Each number is 128 + 32 x the weight over its row's rms, rounded and kept within 0 to 255. Layers, rows and columns count from 0. Numbers have three digits each. The size before them is the row's rms in percent of the matrix's.

# up: layer 3 MLP up, 256x64, rms 0.283, rows 22-41, columns 0-63
# down: layer 3 MLP down (transposed), 256x64, rms 0.135, rows 22-41, columns 0-63
up22 110:076100128162142100176094109133118137150196115086124131128185101064191078181197143171088116125108092145172144095154169113114117096096106110098160142135144101112087129119150111181104103132159154
down22 114:173184134162097100132165124104046139144160137108120104074108137152156111093079125049127125108157158164180142127220114070127120160127136094149174119117173152128117085120112124139138091152109106
up23 083:038141114209075157176121099132128158142118119078114153166102150113119138133151084139148128130123102129103109078087122161102088189152163114134133146107105115144137100173157086142124130164042173
down23 085:144114115132100088130103134154084181140112117164146061119169096165116140093111176097119060143146123166161103179161135181178141095126118145115081167108146084146097106130060104125115136208112158
up24 080:145155124115101138144145114138138050156167144170140134116157148052143058189147105177060140136164161113195142099125114082148174101158145137151141136151107096138106134163150126144082098097175089
down24 102:112139144120165090140126172097052091073208116156144098133116082165127144119142112095111118146084169106114139117132135172104057118171101107155125144143150197105086173111156192108088158131132125
up25 082:078134133168143152116143080104165073144160118123110170117030107127128104127090133126182132126126127114096105158139137131061112101077173076104131096128172177093069127095088148100163158088146128
down25 086:179103130114129089046119112134091179086122135145138078132084177168110132148074105132158062157092168119124099166145186144163125136149160185083095142138145128116098126119139107139093116092139199
up26 083:120182111131123137147145173136107168104094063153147073076131095093139108116140065187154069176135086141121155095149133107073184117171085131154156153078138133112136093130153108093087117100095154
down26 072:124120145114148049123134131093083094160099157171169122169099107120122098122087125087124044131073113085148101159141162143190119170146121117194125132127085150179148127158090165141149124122191129
up27 079:179197146106140132108148112133125177112159154116195140129088143139145127142079139171158175144149089103147101154098117089127106130170044161135094102199123176121129084198146146098115154126113155
down27 085:096098165111121119084134138146083091125109123190143120143141105158108141168114117062142110144084140161135154141127143178122156143131145126141042175171143099122194175039073101095106148123153138
up28 119:121146166092215118109071149146132143082137183168143136157155153121186135155165138078136125125115152102135113180135074060119179161164170125115169124138170081106165154119092129113104150100141168
down28 107:088132137165122104107156166150121102162139117128073129081114176161125108122034102098158092213159161145188149091141147088159130082085144150159091150157118151139118100139109135171086120159110094
up29 102:105142103169098082123074122199151137168117090150136125118134084120129081124058153077068140119121085112165076116109098106113091156103143086143198129147121089144140165101190129167152081130120133
down29 101:145119098082160105068133129088127132134130160120097126197052147147141174124223099184120108099155160150111147152072117116097097072145094175068156163087126146133133115128158156133132136127117137
up30 100:119132124101047099137156169187146111160119134070113133143129110169127102143075132136121131113179166188158181123110132110107100113106139109103095091115132092145140046128100138060044115104142115
down30 084:141088066183106129090167136106130132083149106141188126209156099136136104080088120137125129084109150177182127129138133163101139135118143114149105109141098143149135086133160176130179079060176079
up31 112:151093129163093128146165100145122144065132105091096074116082074141072128100124125145104098128076135142164117120124107132129123046099094099101071108178117115149154119093123131106169155089087212
down31 099:104160111101135123101068159085157101173127160130161152131128141134178097107123160140143125130191095100072165135106125089119131191184142152083214079096149101101079143136117131108117099157154074
up32 094:069121121152110171096118115159119116086143034091060079057167137129099105174133153106088082103119138093136106097169118110101143136134133118116143125118129130152093119172088153045127160112123097
down32 098:155122121154132093113143180107103048138129120128168114116140052138145154181092102170111129105053150141114136173115104122178081139152107153091111098149099134107128158157159171165137175146046143
up33 119:162110083080080145123099101067067145101171108175191129126169112081077157095135137122115159119113215151097123113135104145168130142116112110102170163098158100103153104126164104136161118090159085
down33 107:113122103130095167129136103174130140112152126148111123159103115167201106115051076077125087177086102170131142090132127098094182151137121133129190136150105183128146154117075135179143054112157135
up34 078:081156086122125121105106185162070159101156145111098102141099118131124164179175176184092111064135164151164143108154123152102103128177095102107169155153200105176136151119154115185134126123092102
down34 087:172103148119150129122114120102050164146123134119132054117137135126145131074061075123125075143114138135081103176161130100184181131160197179099128151150098124152155151105071128165109114171132137
up35 106:129166112132121164123141101193127113122125147136124116188167115077130146156158112135180159108125093104124132137085130104202118118110168165139129186212138146141116124067142158091090102064159193
down35 121:096155106151095107081085136139179059052156141074109165090097160134126157148190173072126113173121143127142134109078089163110140121221084158142129137167133157111123146127126119124123126132149112
up36 105:095115141101143137051113143163138133100153136151131102092180108123141097140182112112110122162106132162120137075158114125142194115141101143086228123112127112126133153206105065115150179095162090
down36 100:152080137196100149093152145147153102098142126141145099099139094140112121088124106153111049144139109141136133114090097158121144153156219139127042115190143097152137198148137130167093097145098102
up37 101:115120072143190118091093158217097118088098129122128120060174133152129119117114092159129133097152108137100111163130189095160190132132161191107107149137126088109082152176187105140151157120132137
down37 096:085122167126188137131165133161102130180147140184113068080080122129143114111132171085120056170117108114135116132106177119126115166126207104152100125077087140122137113205124148119125091133088160
up38 090:125128139120080106152141154140103181133187132145114114126148181130105118175181204068140109143155136145130084138127145136160158109135125067139172146144175110157062199156154155116153112159190168
down38 086:140108105103152141134155140075122176128115136105187114161120087160142100150079075165120091129035139103112112107170146131178158110173183146121157132140088150130126083139102120140094095097218114
up39 083:073129108135149113154106112146163167124108108147092099160134132174113167094095124126144151098105156133109138157081176114180156065118145118096147131092159125132187100088171119183142126167017101
down39 085:113149155128119052070109155123123076125090091168147066145118197122115144146193125157115086105114137108178114068145146120127076197140122152144126139130113114159091160092172169104146122106155172
up40 099:107162127033153102121114140131101155181114104134122191146195159119144095151177145082141102161124135131164094125161101184146161097167071133113103128084202141105113099164132102127093163112144124
down40 123:127105155175106123104154153077139151088216117139089108174121126164166137110132138078141173146081155129101152147081143070125077092058163173073143160170132136123173126131142084134096136122117103
up41 122:163150156129133147142157195139108127124129114159182111093121114153113144120094099063146155079132154136110143118112011136171147172124120173150134121140080128131140120034123147103113125102062140
down41 107:121119107170106143175157128104069129161178122158096081113155127149116139131049083046054125143139184179125112100174185123166112144107126129121102136130166134137121135161129112149089170139121074